Weights of a small GPT-style language model, trained from scratch on English Wikipedia.
Size: 2 heads of 64, MLP 448 SwiGLU, vocabulary 3932, 4.54M parameters.
Architecture: RMSNorm before each block, untied embeddings, capped logits.
Training: a variant of SOAP for these matrices, 154M tokens, 2368 steps.
Each number is 128 + 24 x the weight over its row's rms, rounded and kept within 0 to 255. Layers, rows and columns count from 0. The size above them is the row's rms in percent of the matrix's.

# layer 6 MLP gate, 448x160, rms 0.269, rows 36-50, columns 0-159
size [106  95 102  89  94  92  94 103  99 117 106  95  99  93  90]
[[138 171  96 138 102 148 144 123 119 101  86 122 121 117 138 155 141 138 118  99  98  97 123  90 144 110 126 165 143 145  80 147 139 152 100 112 130 113 136 134 112 182  76 119 107 127 117 150 133 133 104 103 106 107 127 131 140 170 120 134 155 119 111 137 138 134 104 116  82 136 113 158  84  87 114 156  87 158  84 112 114 110 163 164 127 150 182 148 138  88 151 196 102 138 139 142 143 134 115 149 109 144 150 123 153 130 100 130 134 132 114 119 175 133 133 160 130 134  81 106 118 110 147  92 127 135 138 121 136 104 155 192 112 120 107 139 121 168 154  98 123 119 127 148 134 126  96  89 124 133 120 102 117 136  77 166 124  96 151 150]
 [145 119  98 105 135 154 129 142 103 136  79 131 157 156 138 100 125 145 103 112 130 113 133 103 140 113 133  91 179 140 139 153 151 163 126 145 113 140 171 144 127 102 125 119 101 141 117 161 126 133 147 117 140 109 180 135 109  52  78 169 113  90 106 114  96 122 112 144 160 110 125 178 125 111  96 145 109  81 119 157  92 108 172 103 111 117 167 123 155 164 100 129 176 159 102 151 135 121 125 140 110 142 123  87 149 134 125  97 169 139 137 143 135 127 112 102 130 105 128 129 150 155 101 122  97 116  97  98 133 104  81 156 116 148  90 131 116 116  97 111 133 109 123 122 128 169 151 120 107  99  94 126 111  97 150 107 128 113 163 117]
 [119 140 128 115 138 136 179 155 112 174  79 151 172 145 125 108 125 129 140 125 144 137 121 129 110 117 174 142 131  95 148 133 125 128 127 121 147 101 109 161 118 138 103 100 109 133 153 161 139 124 158 113  98 130 136 120 124 116 116 176  79 121 154 123 102 135 153  84 103 153 155 138 108 105 135 125 154  90 120 159  98  83 119  84  90 126 100 152 111 153 183 119 152 132  97 110 118 181 113 130 115 147 137 156  93 137 105 139 121 119 178 153  71 114 147 152  82 141 111  97 156 122 162  97  94  94 117 150 134 158  97 150 157 155 183 143 153 114 105 104 147 135 118 140 150 116  94 129 136 141 133  89 119 121 143 134 129 119 142 109]
 [129 163 145 143 103 130 147 153 141 126 131 165 109 149 121 128  62 135 167 121 163 121 145 130 110  97 164  72  99 116 126 106 115 125 160 124 142 100 102 133 172  99 117  98 129 110 138 108  88 171 115 111 112 148 142 113 181  93 112 151 141 139 125 126 119 183 126 167 120 114 123 167 137 132 146 150 103 144 124 129 170 109 158 119 122 137 163 163 166 145 103 123 175 126 127 170 140 110 128 111 114 133 101 134 109 121 145 160 126 103 129 147 161 131 116 119  96 126  89  86 187  69 123  87 102 113 137 126 129  90 121 115 158 142 154 131 109 105 103 147 134 133 127 158  96 119 147 141 126 125 150 171 152 168 140 128 146 149 134 104]
 [119 137 142 123 172 169 141 115 158  94 137 116 149  82 144  81 130 122 147 139 106 128 130 132 107 138 134 148 120 115 133 131 142 144 100 119 120 101 113 102 154 170 161 106 120 139 119 139 133 113 105 127 158 122 115 124 155 124 151  59 114 111  80 122 103 128 124  79  97 125 118 121  89 140 148 119 145 141 122 129  87 141 129 123 139 139  99 122 113 113 103 154 147 114 188  91 102 119 130 105 119  95  99 131 104 133 150  93 133 166 107  91 147 134 103 125 157 138 118 118 128 164 146  84 129 159 133  89 138 198 107 131  99  91 118 122 144 161  90 126 143 159 120 144 105 102 118 123 100 143 111  80 108  98 173 118  89 112 111  69]
 [121 166 133  92 153 110 109 127 146  94 138 154 131 120 110  68 104 102 114 136 136 113 138 147  96 115 108 108 114 165  73 186 148  85 133 107 164  98 155 130  80 153  92 124 177 155 121 127 165 161 138 130 172 125 115 126 141 155 111 113 139 135 173 109 154 152 152 130 121 159 115 131 129 111 132 154 100 145 133 104  93 152 137 106 146 106  92 103 140 149 129 170 123 121 180 151 141 138 108 142 150 133 154 138 125 124 174  98  98 124 116 145 129 170 123 107 132 139  97 108 100 158 153 153 107 155 106 106 131 173 127 156 149 128 131 106 129 160 144 138 165 119 143  93 123 116 185 138 105 132 113 150 141 138 128 137 130  83 150 105]
 [147 112 123 115 125 126 122 148 143 144 142 119  99 142 153 123 108 126 104 132 141 133 110  73 126 144 143 117 136 143 116 140  99 110 131 152 109 143 148 133 146 148  72 117 158 112 130 149 145 104 153 133  93 147 122 180 128 135 128 110 158 102 127 133 106 124 127  75 119 165 175 129 163 120 120 144 137 118 145 139 192  93 103 150 166 105 108 132 162 148 131  95 168 166 139 102  96 126 142 117  78 132  84 142 163 152 126  95 152 103 141  97 100 117 135 126 158 153 130 144 154 164 158 173 114 144 115 104 142  93 132 101 128 185 118 175  59 107 126 132 136 139 113 135  94 115 135 137  89 137 117 111  90 134 130 109 160 131 164 160]
 [118 158  91 100 117 121 124 113 153 123 107 104 132 111  75 127 132 102 133 103 165 126  92 124 116 145 123 171 124 119 103 122 116 185 114 104 111 105 156 141 149 147 120 123  98 139 140 102  99 148 105 121 114 158 142 142  90  97 119 147 124 121 113 109 144 141 114 128  99 129 134 167 131  95 106 152 112 130 136 131 138 105 110 142 129 144 110 151 167 156 112 145 144 182 120 147  93 172 100 140  99 111 132 157 150 159 127 128 127 125 138 115 125 135 119 155  94 104 119 119 184 103  96 148 121 116  90 193  77  95 118 112 111 107 149 130 119 131  88 152 114 123 139 124 109  53 132  86 116 121 108 107 191  95 143 151 115 175 138 145]
 [116  68 161 140 137 113 121  90 141 116 113 174 125 141 150 159 182 145 152 113 121 160 112 102 113 109 120 113 178 143 139 121 111 136 175 121 108 125 102 159  97 140 147 116 108 130 100 148 106 121  76 116 132 107 198 143 110 130 139 110 125 110 131 131 122 119  81  99 137 131 158 123 120 145 100 111 101 121 138 125 153 109 102 132  65 123 160  98 102 140  67 120 111 120 104 141 156 149 123 100 144 110 138 148 126  93 144 117 104  95 123 107 112  98 127 159 125 144 116 168  96 120 140 111 112 118 110 138 103 106 152 195 127 108 174 123 134 126 146 115  94 124  90 122 141 107 112 137 135 129 170 132 139 112 118 127 150  98 179  95]
 [116 106 119 181 172  63 108 115  96 128  95 126 130 134 139 134 126  71 143 122 122 140 121 135 163 102 124 196 182 136 121 158 103 117 151 129 127 133 123 148  88  87 136 126 147  95 139 152  87 163 120 173 128 135 137 146 112  86 150  97 133  84 118 111 118 204 132 141 139 100 101 146 177 165 132 133 165 126 140 102 111 128  97 133 164 131 143 130 122 142 137 119 146 149 115 133 119 132 156  78 124 131 143 118 126  90 144 135 129 154 115 132 136 135 130 102 142 163 110 131 182 122 138 113 128 140  97  93 142 159 153 140 167 134 123 102 125  94  91 136 116 152 103 109 117 130 111 132 142 149  85 146 112 127 125 130 167 132 127 156]
 [131 142 146 131 130 143 123 131 136 108 169 130 139 166 121 152 140 136 153 100 145 128 166 130 116 151  95 120  96 122 142  80 129 113 125 137 121 118 167  95 148 104 103 122 116 149 155 138  87 175 108 122 155 142 118 115 108 131 152 133  92 140 161  82 112 148  94 157 173 159 126 109 122 126  94 135 121 114  65 115 159 177 109 123 170 124 151 118 200 110 111  93 120 152 123 136 121 157 102 124  80 126 161 113 117 126 133 146 155 112  83 121  97 104 157 110 142 155 144 142 124 141 150 152 148 120 151 109 129 105 102 159  79 144 146 116 131 151 111  73 108 168 141  77 130 128  88 118 115 113 155 105 123 130 105 168 147 132 123 114]
 [113 121 131 102 130 111 114 111 151 134 122 136 158 157 110 101 155 133 109 135 163 111 161 130 135 108 163 160 143 137 124 110 136 119 119 190 114 184 107 116 168 116 101 144  94 150 108 102 146 175 119 106 163 116 101 132  97 117 124 113  73 127 142 113 133 113  80  95 139 110 167  91 168 139 140 105 137 147 113 132 118 159 101 100 124 130 117  97 114 107 151 119 129 124 125 138 139 150  92 121 110 125  75 111 156 132 112 120 142 121 119 175  92 109 132 172 181 115 151 130 173 127 140 138 128 172 154 141 141 147 117 144 162 141 109 165 132 122 129  44 125  90 112 137 121 143 161  97 141 130 135 115 107 159 133 119 149 148  83 106]
 [116 121  89 152 140 130 140 153 162 161  91 139 142  95 148 102 113  92 135  76 120 105 115 107  96 116 179 117 111 171  91 126 140 135 108 103 158 124 138 135 145 122 129 131 135 146 127  71 117 185 155  76 130 112 126 118 126 138  86 126 134 176 146 120 125 178 115  95 130 176 136 107 138 128 133 126 184 134 108 148 145 130 147  95 106 111 115 110 161 114 157 132  90 119 136 129 104 142 115 111 108 145 149 143 146 153 114 110 118 153 132 103 123 116  84 107 133 128 194 113 116 123 150 134 151 114  78 134 133 126  90 132 110 153 130 176 104 100 120 138 143  84 149 145 109  93 143 120 136 140 131 109 141 108  79 138 105 164 163 119]
 [135 156 103 152 131 147 143 113 146 110 153 146 157 132 125  93 139 151 126 120 109 134  96 147 135 128 139  81 125 118 132 139 133 129 134 150 118 120 124 134 116 127 129 160 110 129  94 100  91 191 129 148  92 131  97 107 118  99 127 178 124 145 156 102 161  93 118 140  93 115 116 141 124 107 121 132  93 147 177 114 147 137 171 121 121  86 133 115  96 134 118 107 108 101 116 159 137 220 110 148 134  96 159 132 156 139 125 127 125 115 129 124  72 128 155 117 102 119 149 103 115 135 167  72 110 121 131 121 110 174  98 155 122 126 166 106 121  89 106 136 113 110 122 152 172 137 122 107 144 117  75 137 105 141 109  62 108 117 123  98]
 [127 159 167  99 156 103 112  98 151 120 144 131 126 119 126 120 113  90  87 137 159 176 109 108 117 111 155 111 127 121  65 113  96 143 162 155 124 136 172 119 138 144 119  97  92 140 135 157 179 135 159 119 170 119 123 109  99 121  97 138 162 169 108 126 160 116  99 150 132 142  92  91 111 155 115 164 112 170 113 137 162 154 112 102 138 104 172 165 161 170 154 122 169 143  99 135 151 151 140 122  70 111 162 144 142  96 124 117 121 100 100 139 109 113 112 116 106  97 120 113 139 167 150 137 144 156 142 122 135 112 131  94 143 102 161 135 139 131  93 125 120 117 165 139 109 103 134 117 154 122 142 115 136 129  95 150 111 169 146 133]]
# layer 6 MLP up, 448x160, rms 0.271, rows 36-49, columns 0-159
size [104  98 110  89  95 101  96 104  98 104  98  98 104  94]
[[104 123 141 119 118 147  98 131 167 143 167 166 106 167 140 134 122 143 116 103 151  99 130 156 144 180 140 134 152 129 131 121 136 140 155 170 119 142  97 116 118 115 127 181 158 181 165 141 122 138 152 108 132 139  93 145  81 126 109 136 141 115 153 155 111 111 119 137 134 108 122 163 166 131 147 111  76 115 134 155 102 146 139 146 123 117  85 180 120 142 105 123 137 112 116 139 148 149 136 128 125 164 126 133 108 144  81  86 113 179 145 141 116 121 138 112 155 130  90 115 122 161 137  99 111 142 113 133  93 137 135 170 133 154 120 142 162  97 174 153  96 123 118 133 154 164 105 162  82 130 131 110 139  69 141 121 145 136 134 194]
 [102 103 139 130 123 104 180 141 125 100  90  88 102  99 163 109 130 104 140  97 163 143 144 139 162 180 157 172 116 121 134  86  93 108 140  96 146 150 160 161 108 126 103 108 138  93 125 117  90 143 116 122 121 117 180 149 135 148 118 126 147 112 153  92 108 109 146 119 105 119 137 138 128 132 112  90 114 151 171 137 127 132 156 144 121  89 101 119 124 134 119  96 142 103 161 108 114 154  96 126 154 134  96 152 103 136  92 154 150 157 190 122 145 170 118 118 115  87 130  82 129  83 132  93 114 147 121 119 108 123 111 106 174 132 169 102 139 136  76 137 126 117 123 109 109 114 129 149 124 141 123 118 118 146 104 145 176 168 130 124]
 [113 126 131 110 151  90 107 143 104 149 109 137 131 105 106  79 116 139  91 105 135  93 109 108 110 143 136 106  96 116  78 111 112 118 153 156 147 102 107  75 120 130 122 104 164  95 156  81 147 120  90 129 162 203 157 143 128 110 122 135 124  77 113 127 124  99 153  95 112  77 121 122 123  72 103 126 117 141 136 119 152 104 120  87 128 130 125 133 132 102 126 143 146 105 145 147 133 127  92 154 105 149 116 140  80 115 142 111 147 124 137 158 104 152 126 130  84 141  91 134 116 142 101 126 129 140 154  81 123 134 113 137 134 141 141 127 138 118 133 120 107 140 160 124 127 126  90 131  64 144 141 126 152 103 104 211 142 126 129  98]
 [126 142 112 143 146 111  96 108 114 125 113  92 172 141 150  97 148 113 180 109 104 111 123 141 127 127 161 133 123 126  98 145  98  97 123 140 159 167 119 125 125 101 149 185  91 152 163 141 123  97 144 168 149 127 149 176  74 137 135 131 115 120 141 145 141 161 104  98 123 124 117 120  79 156 143 108 132 127 143  71 134 175  93 161 142 151 107  91 130 111  92 127 122 119 134 169 184  99 101 112 137 156 120 164 118 109 162 116 163 145  81 127 131 156 129 142 138 172 159 161  85 175 156 128 147 134 133 104 112 143 141 135 127 166 108 116 172 130 143 117 147 118 113  96 114 101 126 104 153 143 148 126 113 138 150 125 116 137 138 138]
 [114  97 112 175 154 117 111 108 126 144 116 120 139 146 144 140 168 133 125 112 151 180 111  97 120 127 140 122 141 155  99 129  96  51 154 106 109 134 158 142  94 146 142 123  94  83 115 144 128 142 147 111 107 112 130  83 164 169 167 149 143 128 122 120 145 103  89 112  95 104  99 136 131 166 111 125 116 165 126  86 169 138  95 134 146 157 107 115 142 150 145 119 128 150 145 153 148 169 111 138 171 104 122  93 102  97 125 127 117 123 185 150 143  90 110 136 126  88 120 128 131 104 109  87 144 146 111 142 111 134 118 175 118 111 167 105  83 103 104 145 136 144 152 114 106 159 129 108 112 114  86 125 111 114 144 126 175 113 136 128]
 [152 136  83 126  97 131 123 135 172 132 119 165 121 100 177 135  92  83 164 149 126 120 116 155  99 116 148 112 157  86 167 160 135 109 128 126 138 124  98  91 104 182 143 135 125 166 105 142 186 120 131 126 153  81 122 149 113 104 113  86 120 119  65 122 109 151 173 126  98 116 102 131 120 114 138 158 140  97 142 126 119 130 152 125 130 102 144 141 158 149  84 131 123 136  98  87 116 134 142 133 139 113 116 123  87 128 105 134  92 119 162 107 118 127 123 143 147 130 102 128 110  87 138 121 116 142  99 144 148 120 124 122 154 125 146 132 112 105 103  88 105 128 110 139 123 171 147 125 144 152 174 174  88 114 115 102 130 126  58 141]
 [ 67 143 102  97 182 126 123 131 115 126 154 137 149 115 155 135 114  99 146 106 124 105 142 102  98 173 120 100  89 108 137 118 164 131 151 151 134 100 104 129 128 149 177 162  67  91  94 129 130 134 111 144 155 132 136 101 115 142  64 112 113 162 119 105 170 134 149 166  91 144 108 164 157 166 131 157 122 101 146 140 127 143 102  86 122 125 129 153  92 113 139 104 184 150 156 129 128 146 141 143 166 103 129 131  74 106 112 153 106 109 125 133 168 143 119 124 128 131 106 109 114 114 113  94 129 157  88 129 148 132 119 115 149  97 161 103 173 130 140 128 132 117 167 124 126 163 131 124 128 133 145 125 172 108 138 119 126 160 123 112]
 [169 115 142 122 122 112 100 108 154 110 130 142 105 138 123 161 164 118 137 128 184 122 139 145 160 167 133 149 110 145 113 166  96  89 127 136 104 100  93  72 133 141 160 128 121 135 124 153 158 112 146 133 162 128 132 103 161  90 102  88  85 106 106 120 114 159 160 144 162 107 132 153 109 142 120 136 146 130 134 133 160 104 129 131 164 122 137 142 118 121 138 143 187 127 114 132 152 126 168 102 126  93 132 126 143 134 124 166 158  84 147 175 143 149  95 150  75 125 106 139  76 177 135 139 131 133 136 156 114 133 138 105  77 102 135 126 137 158 134 161 138 125 142 113 164 102 161 125 103  69 129 126 164 143 115 163 132 153 146 130]
 [112  81  97 142 107 112 141 102 147 131 149 108 152 139 138 139 140 107 124 103 126 155 103  79 132 134 162 110 142  98 108 116 152 109 190 138 128 113 134 138  84  64 136 108 137 170  83 160 117 120 163  96 174 128 143 132 121 129 144 158 142 136  87 104 155  82 116 144 151 122 144 147 145  89 119 102 156 130 143 123 130 135 148  92  97 190 126 115 119 152 129 147 121 147 125 150 152 172 146 104 114 129 129 117 157 119 111 104 158 114 149 144 143 123 109  99 136 124 106 106 115 125 167  96 115  98 112 140 162 136 104 115 130 160 150 135 102 106 160 117 103  90 128 132 190 136 153  90 125 108 137 150  65 111 121  98 142 126 143 107]
 [136 121 110 128 125 131 134 169 130 152 152 186 119 131 122 144 160 122 135 130 159 144 102 117 114 102 160 124 150 157 120 158  90 140  94 144 112 138 137 126 118 117 154 194 126  97 143 143 122 165 180 161 142 132 141 115 107 164 130 138 100 100 135 139 140 150 122 105 124 102 124 139 112 143 100 106 162 167 163 186 131 148 161 109 145 147 123  87 136  76 144  99 142 145 149 106  82 109 100 118  99 120 172 140 113 119 125 142 135 132 121 138 122 104 135 124  81 132 104 139 116 134 117  73 151 195 154 157 110 121 136 107 105 127  93 136 119 103 118 164 121 128  95 133 142 136 154 155 125  67 136  81 103 100 106 155 131 116 121  97]
 [137  93 155 139 152 136 106 114 152  95 116 160 130 153 104 157 170 130 154 135 138 155 138 106 139 110 119  72 139 111 108 157  96  93  94 165 130  90 141 131 130 120  96 118 127 102 163 119 125 158  94 117  79 141 131 158 116 155 123 136 105 141 155 189 110 115 159 118 145 163 165 133 133 130 111 128 109  69 130  94 138 132 103 129 119 116 131 123 152 106 106  92 102 129 132 161 125  74 130 103 122 134 100 161 149 122 119 101 185 129  78 159 129 111 153 124 107 153 135 132 136  99 128 113 156 151 163 120 149 131 114 166 137 100 113 101 145 114 137 144 119 146  97 156 143 125 141 152 104  64 157 110 134 100 117 175 159 113 138 118]
 [159 145  77 106 143 141 133 111 113 131 158 132 164  61 140 155  98 118 147  89 118 106  94 137 124 112 111 104  92 110  73 161 110 146 134 138 120 130  77 150  90 144 116 168 128 181 153 143 107 108  97 126 136 161  94 120 128 171 114 123 124 140 103 148  91 121 112 136 135 101 134 119 122 155  90 133 139 117 170 139 180 123 117 104 148 142 138 126  85 108 102 155 103 100 109 154 177 123 132 131 134 111 166 108 157 134 161 104 128 146 100 105 143 145 119  83 137 132 102 155 138 138 140 100 140 123  89 108 143 124 124 135  93 155 129  97 136 123  68 187 100 132 137 103 157 126 130 139 114 150  98 135 129 156 129 133 153 129 132 129]
 [160 104 141  93 137 114 180 145 124 157 102 131  99 126 151 130 118 144 142 161 115 107 153 131 143 130 167 125 130 139 111 155 136 141  94  82 186 140 107 115 151 169 151  93 133 105 168 108 115 127 133 155 139 133 164 101 117 141 137  98 109 126 120  99 135 170 169 161 111 117 100 140 130 119 157 158 157 141 111 150 158 120 149  96 170 143  57 162  77 159 109 116 167 142 112  93 118 134 128 146 115  99 160 181 117 125 100 126 141 159 155 140 107 156 163 140 100 110 105 138 144  81 129 172 128 124 135 117 129 126 115  64 128 112 144  88 141  98 156 154 102 126 110 110 138 145 143 119 134 128 149 139 131 137 158 130 137 133 134 142]
 [131 120  98 139 119 126 116  94  96 114 119 135 109 105 126 148 145 141 166 127 143 128 137  91 145 133 141 157  95 173 142  77 144 101 110 117 129 115  78 133 137 140 113  82 117 177 143 138 140  89 118 141 149 155 164 137 107 137 131 100 128 143  96 160 110 139 160  96 134  77 136 131 148 149  99 140 148 165 103 106 138 138 159 105 121 164 119 110 120 160 134 101 154 123 143 149 155  89 126 151 139  84 106  72  98 153 114 126 161 128  63 140 139  99 109 119 120 108 119 173  83 147  88 129 134 142 167 124 115 110 121 114 149 121 155 125 134 125  95 112 148 146 133  98  83 122 160  81 109 167 140 125 117 116 164 100 122 168 127 114]]
# layer 6 MLP down (transposed), 448x160, rms 0.25, rows 36-49, columns 0-159
size [104  96 102  98 102  99  92 101 100 107  99 101 101  95]
[[127  71 154 117 102 150 142 129 146 126 121  93 133 152 107  94 174 142 142 131  70 128  96 132 100 165 100 148  85 161 129 134 170 123 106 157 112 105 135 119 108 106 117 127  93  85 167 162 120  96 119 147 172 116 136 113 111 124 127 104 115 105 154 135 124 175 134 167 124 128 118 176 133  74 109 114 147 133 114 132 114 106  76 121 103 121 167 130  98  96 101  92 106 112 151 119 154  94 113 142 129 172 128 123 129 100 148 138 171 125 142 156 112 146 194 190 122 141 144  95 123 125 130 150 142 139 126 131 167 118 148 122 150 129 140 115 121 121 166 110 131 155 112 119 109 119 106 151 114 138 104 146 137 105 116 146  82 120 121 125]
 [139 111 109 109 107 133 179 138 144 192 127 127 127  83 138 114 129 113 149  91  86 132  93 137 134 126 180 118  77 144 106 142 148 167 144 136 130 112 161 134 117 129 125 132 150 130 151 151 133 125 101 121 120 122 114 167 125 139 138 173 108 118 143 143  98 126 102 123 126 101  93 137 136 125 137 154 117 111 136  81 115 149 114 116 139 100 123 168 140 129 110 164 139 125 178 136  99 153 115 135 132 150 107 107 135  82  86 104 141 132  94  90 113 109 131  75 135 125  84  90 152 125 183  78  86 118 121 127 100 157 109 158 125  93 144 151 121 152 123 149  99 141 144 111 128 134 126 143 125  91 179 108 123 170 121 146  94  91 166 132]
 [110 134 115 148 124 141 130 151 105 119  92 153 153  89 150 155 103 128 129  89 157 150 127 102 126 116 111 140  61 134 134 121 126 119 137 154 182 107 166 158 134 122 144 154 142 158 122  89 183 123 124  89 150 199 104 183 116 115 129 172  85 127 122 141 123 123 154 126 139 113 118 136 157 125 111 100 117 136 153 141 139 121 106 134  97 132 126 147 145 132  91 113 112 114 160 131 114 177 133 119 130 159  98  83  83  99 151 178 140 143 142 143 103 141 158 163  79 104  90 149 132 138 130 136 101 101 108 112 144 137 126 135 108 135 158 140 142 140 146 126 134 120 131  84 130 136 129 136 142 113 131  84 150 109  91 185 116 101 104 126]
 [126 117 130 134 154 104 155 134 116 131 136 138 161 120  99 102 107 119 150 133 113 138 167 137 123 117 114 113 140 131  47 109  88 134 113 108 133 147 145 131 112 181  97 152 112  97 145 157 111 161 132 136 120 144 156 168  87 109 156 159  83 131 130 138 174 114  66 130 138  88  80 108 113 124  98 136 111 106 126  94 193 147 133 122 133 120 127 161 131 119 104 141 132 128  99 135 121  85 157 140 124 113 103 141 195 143 122 112 131 151 128 154 122 158 104 102 169 160 156 111 136 157 109 122 124 142 143 131 124 133 142 130 124 148 110 152 180 149 134 113 146 103 125 161  93 120 113 123 161 125 153  83 123 119 144 143 180 156 121  96]
 [150 110 119 132 109 100 106 105 123 103 147 150 137  96 111 172 122 100 113 138 147 147 136 141  92 152  99 157 136 108 171 147  76 142 126 155 130 115 153 137 137 150 115 141 133 154 100 110  83 125 149 121  97 127 138 152 157 122 154 136 161 132 148 146 171 133 129 136 116 139 118 116 116 124 140 181 134 130 127 116 126  54 139 124  97 117  72 120 117 111 128 158 143 124  74 144 122 155 116 143 102 136  98 137 161 154 122 142 107 149  87 142 132 142  93 150 113  94 135 158 121 176 105 156  94 115  87 143 178 157 122 138 142 112 107 153 137 148 166 152 159 142 129 198 148 146 129 122 150 124 141 147 142 120  94 150 132 148  62 115]
 [111 140 158 123 172  90 126 149 139 153 115 127 104 106 105  97 187 134 169 143 139 165 131 102 141 114  88 127 113 121 119  69 184 108 116 163 120 132 150 147 115 119 119 103 113 108 135 149 141 133 140 125 120 177 146 138 116 159  91 123 145 115 165  81 108 119 141 135 155 120 117 126 130  98 157 136 152 135  95 167 132 140 131  98 135 134 151 149 145 142 132  98 102 145 120 179 161  76 166 130 139 151 110 153  88 105 125  74 124  94 123 157 142 143 108 148 127  90 112 116 130  96 137  97  90 126 102 149 164 113 109 123 126 137 134 143 135 101 111 122 131 103  97 110 124  88 202 143 149 122 120 140 149 114 147 129 169 131  98 117]
 [150 136 119 108 138  76 154  97 134 180 156 181 138 104  33 140 108 146 143 115 107 106 156 138 134 177 121 101 129 108 121 129 121 146 165 164 133 154 117 139  95 153  96 145 178 107 138 102  99 132 130 121 131 136 127 162 122 143 116 137 115 147 151 140 135 127 128 120 135  50 121 121 126 143 111 117 112 154 105  90 120 129 138 148 123 117  65 136 117 122  89 136 123 107 135  95 114 136 131 166 104 146 109 140 132 141 104 123 107 131 126 156 143 114 127 127 130 150 137 136 179 148 144  76 126 195 153 104 129 149 142  93 141 137 148 156 102 114  97 144 124 159 113 146 125 147 119 121 124  98 158 103 119 120 137  86 103 147 107 135]
 [133 151 149 149 119  95 127 121 193 171 105 147 111 143 118 128 134 117 113 137 171 141 112 147  85 136 124 142  99 153 140 106 117 117 129 154 115 104 148  95  86 141 145 133 134 164  93 118 135 149 107 111 159 133 112 113 148  88 159 132 180 107 105 115 140 131 101 183 119 139 140 163  87 112 152 135 121 128 142 185 167 137 112 149 178 122 117  90 108 129 101 148 141 190 119  91 125 139 158 121 146 133 137 139 105 161 131 113 121 117 111 142 126 167 132 104 104 130 114 125  90 102 134 118 138 157 101 206 108 100 172 130 103 141 158 129 122 127 134 130 127 125 115 111 118  74 103 102  98 119 127 176 117 145 118 134 116 137 108 162]
 [ 94 103 167 108 157 154 113 134 152 165 133 119 149 146 121 140 106 134 123 126 110 153 120 151 163 110  69 122 142  87 147  95 124 143 125 132  89 148 124 123 144 143 116 110 159 112 127 162 128  64  50  96 132 116 115  89 114 134 139 100 148 109 118 163 132 130 103  93  95 134 115 125 159 143  95 127 124 142 153 168 112 101 130 105 113 167 128 117 117  81 121 113 124 116 176 128 135 140 125  95 152 140 127 101 139  79 151 123 126 185  98 188 125 155 155 148 133  99 112 130 133 127 100 184 150 144 123 108 121 142 120 124 124  74 111 131 145 128 158 148 122 154 149 124 181 125 106 131 103 129 126 170 107 128 141 132 137 131 115 152]
 [162 165 124 109 125 142 136 120 146 154 146  96 110 122 177 115 151 132 124 145 127  89 107 144 128  91 125 125 124 134 152 143 122 132 121 185  89 124 117 155 142 119 114 143 180 126 134 195  93 111 139 104 125 143 180 147 125 129 161  76  98 155 173 155 137 115 155 123 116 130 134 135 115 159  85 132 111 135 154 162 107 133 117 103 151 147 119 112 109 166 168 131 137 138 149 118  82 166  82 153 134 141 145 176 105 133  93 147 110 100  95 103 155 120 121  94 108  91 132 150 113 134 116 183 120 171 163  94 121  62 149 120 139 124 130 142 101 154 118 120 125 125 131 143 144 155 118  91 121 137 137 122 153 153 118 156 136 111 117 128]
 [120  81 116 124 150 115 111 165 103 105 143 113 118 107  85 145 123 128 135 102 121 166 149 175 127 151 108 163 161  89 146 134 112 134 112 160  67 146 163 144 128 158  97 117 125 101 103 113 178 131 160 140  88 154 136 172 122 101 133 129 131 123  95 112  96 167 162 142 108 127 113 134 130 137 150  84 152 125 110 149 120 174 148 144 140 136 142 100 134 177 123 141 133 153 120 147 114 130 106 100 103 118 132 108 154  87 145 148 142 101 143 122 120 109 100 134 100 134 130 125  87  74 145 156 133 121 136 129 120 113 174  99 138 166 106 105 170 112 145 111  97  82 117 130 109 112 179 164 120 125 124 174 173 140 112 131 115 134 105 120]
 [106 151 121 166 177 100 162 112 135 158 104 144 159 126  72  86 110  99 102  86 108 116 160 123 118 161 125 122 131 138 164 153 123 187 156 140 110 107 128 104 113 153 149 112 142 110 130 124 121 122 142 113 135 142 170 161  93 120 134 104 118 127 151 103 134 156 109  80 103 142 135 129 151 144 137 132 155 109 118  86 141 100 135 186 113 129 155 170 106 138 136 173 150 189 135 173 106 121 195 126 108 146 119 127 160 124 114  95 128 129 145 142 144 128 133 101 155 182 139 136  95 121 137 128 160 118 140 139 107  89 120 141 154 131 148 166 147  96 117  91 123 151 100 155 113 124 126 113 149 113 142 145 144 130 122  92 137 134 103 151]
 [116 115 153 147 129 127 156 114 103 139 112 156 138 145  54 134 165 135 110 123  91 137 113 115 106  97 156 124 106 136 138 181 115 113  99 177 166  94 112 145 117 104 118 152 132 133 127 128 139 149 150 117 150  64 139 110  92  86 149 184 127 140 105 101 119 122 156 101 139 106 120  73 141 113 151 102 159 100 119 103 133 105 205 121 109  95 136 145 136 141 128 125  94 138  97 109 105 133 154 104 116 140 108 106 106 125 118 145 110 180 156  89 111 130 144 103 118 147 157 102 109 125 126 166 112 117 116 112 124 103 135 158  76 122 135 102 126 148 132 144 171 131 127 128 113 102 113 117 118 131 173 106 112 118  80 121 136 138 104 128]
 [137 119 126 112  75 119 126 196 148  92 126 143 156  83 136 115 139 129 121 139 108 151 131  85 138 183 143 135 105 130 113 108 124 158 154 143 156 133 128 154 103 183 104 166 123  95 122 121 124 110 113 133  83 128 112 150  65 114 118 120  97 151 150 122 146  95 126 144  94 152 122 142  92 132 130 156 136 135 142  98 116  82 130 154 127 117 140 155 102 159  85 143 125 141 152  98 112 158 135 121 133  85 115 133 121 118 161 184 180 135 125  88 133 155 138 141 177 158 110 134 138  99 165 133 111 151 114 156 149 146 146 115  67 135 157 112 128 145  91 131 123 120 138 110 121 138  93 124  95 120 116  90 107 119 106 140 140 113  98 131]]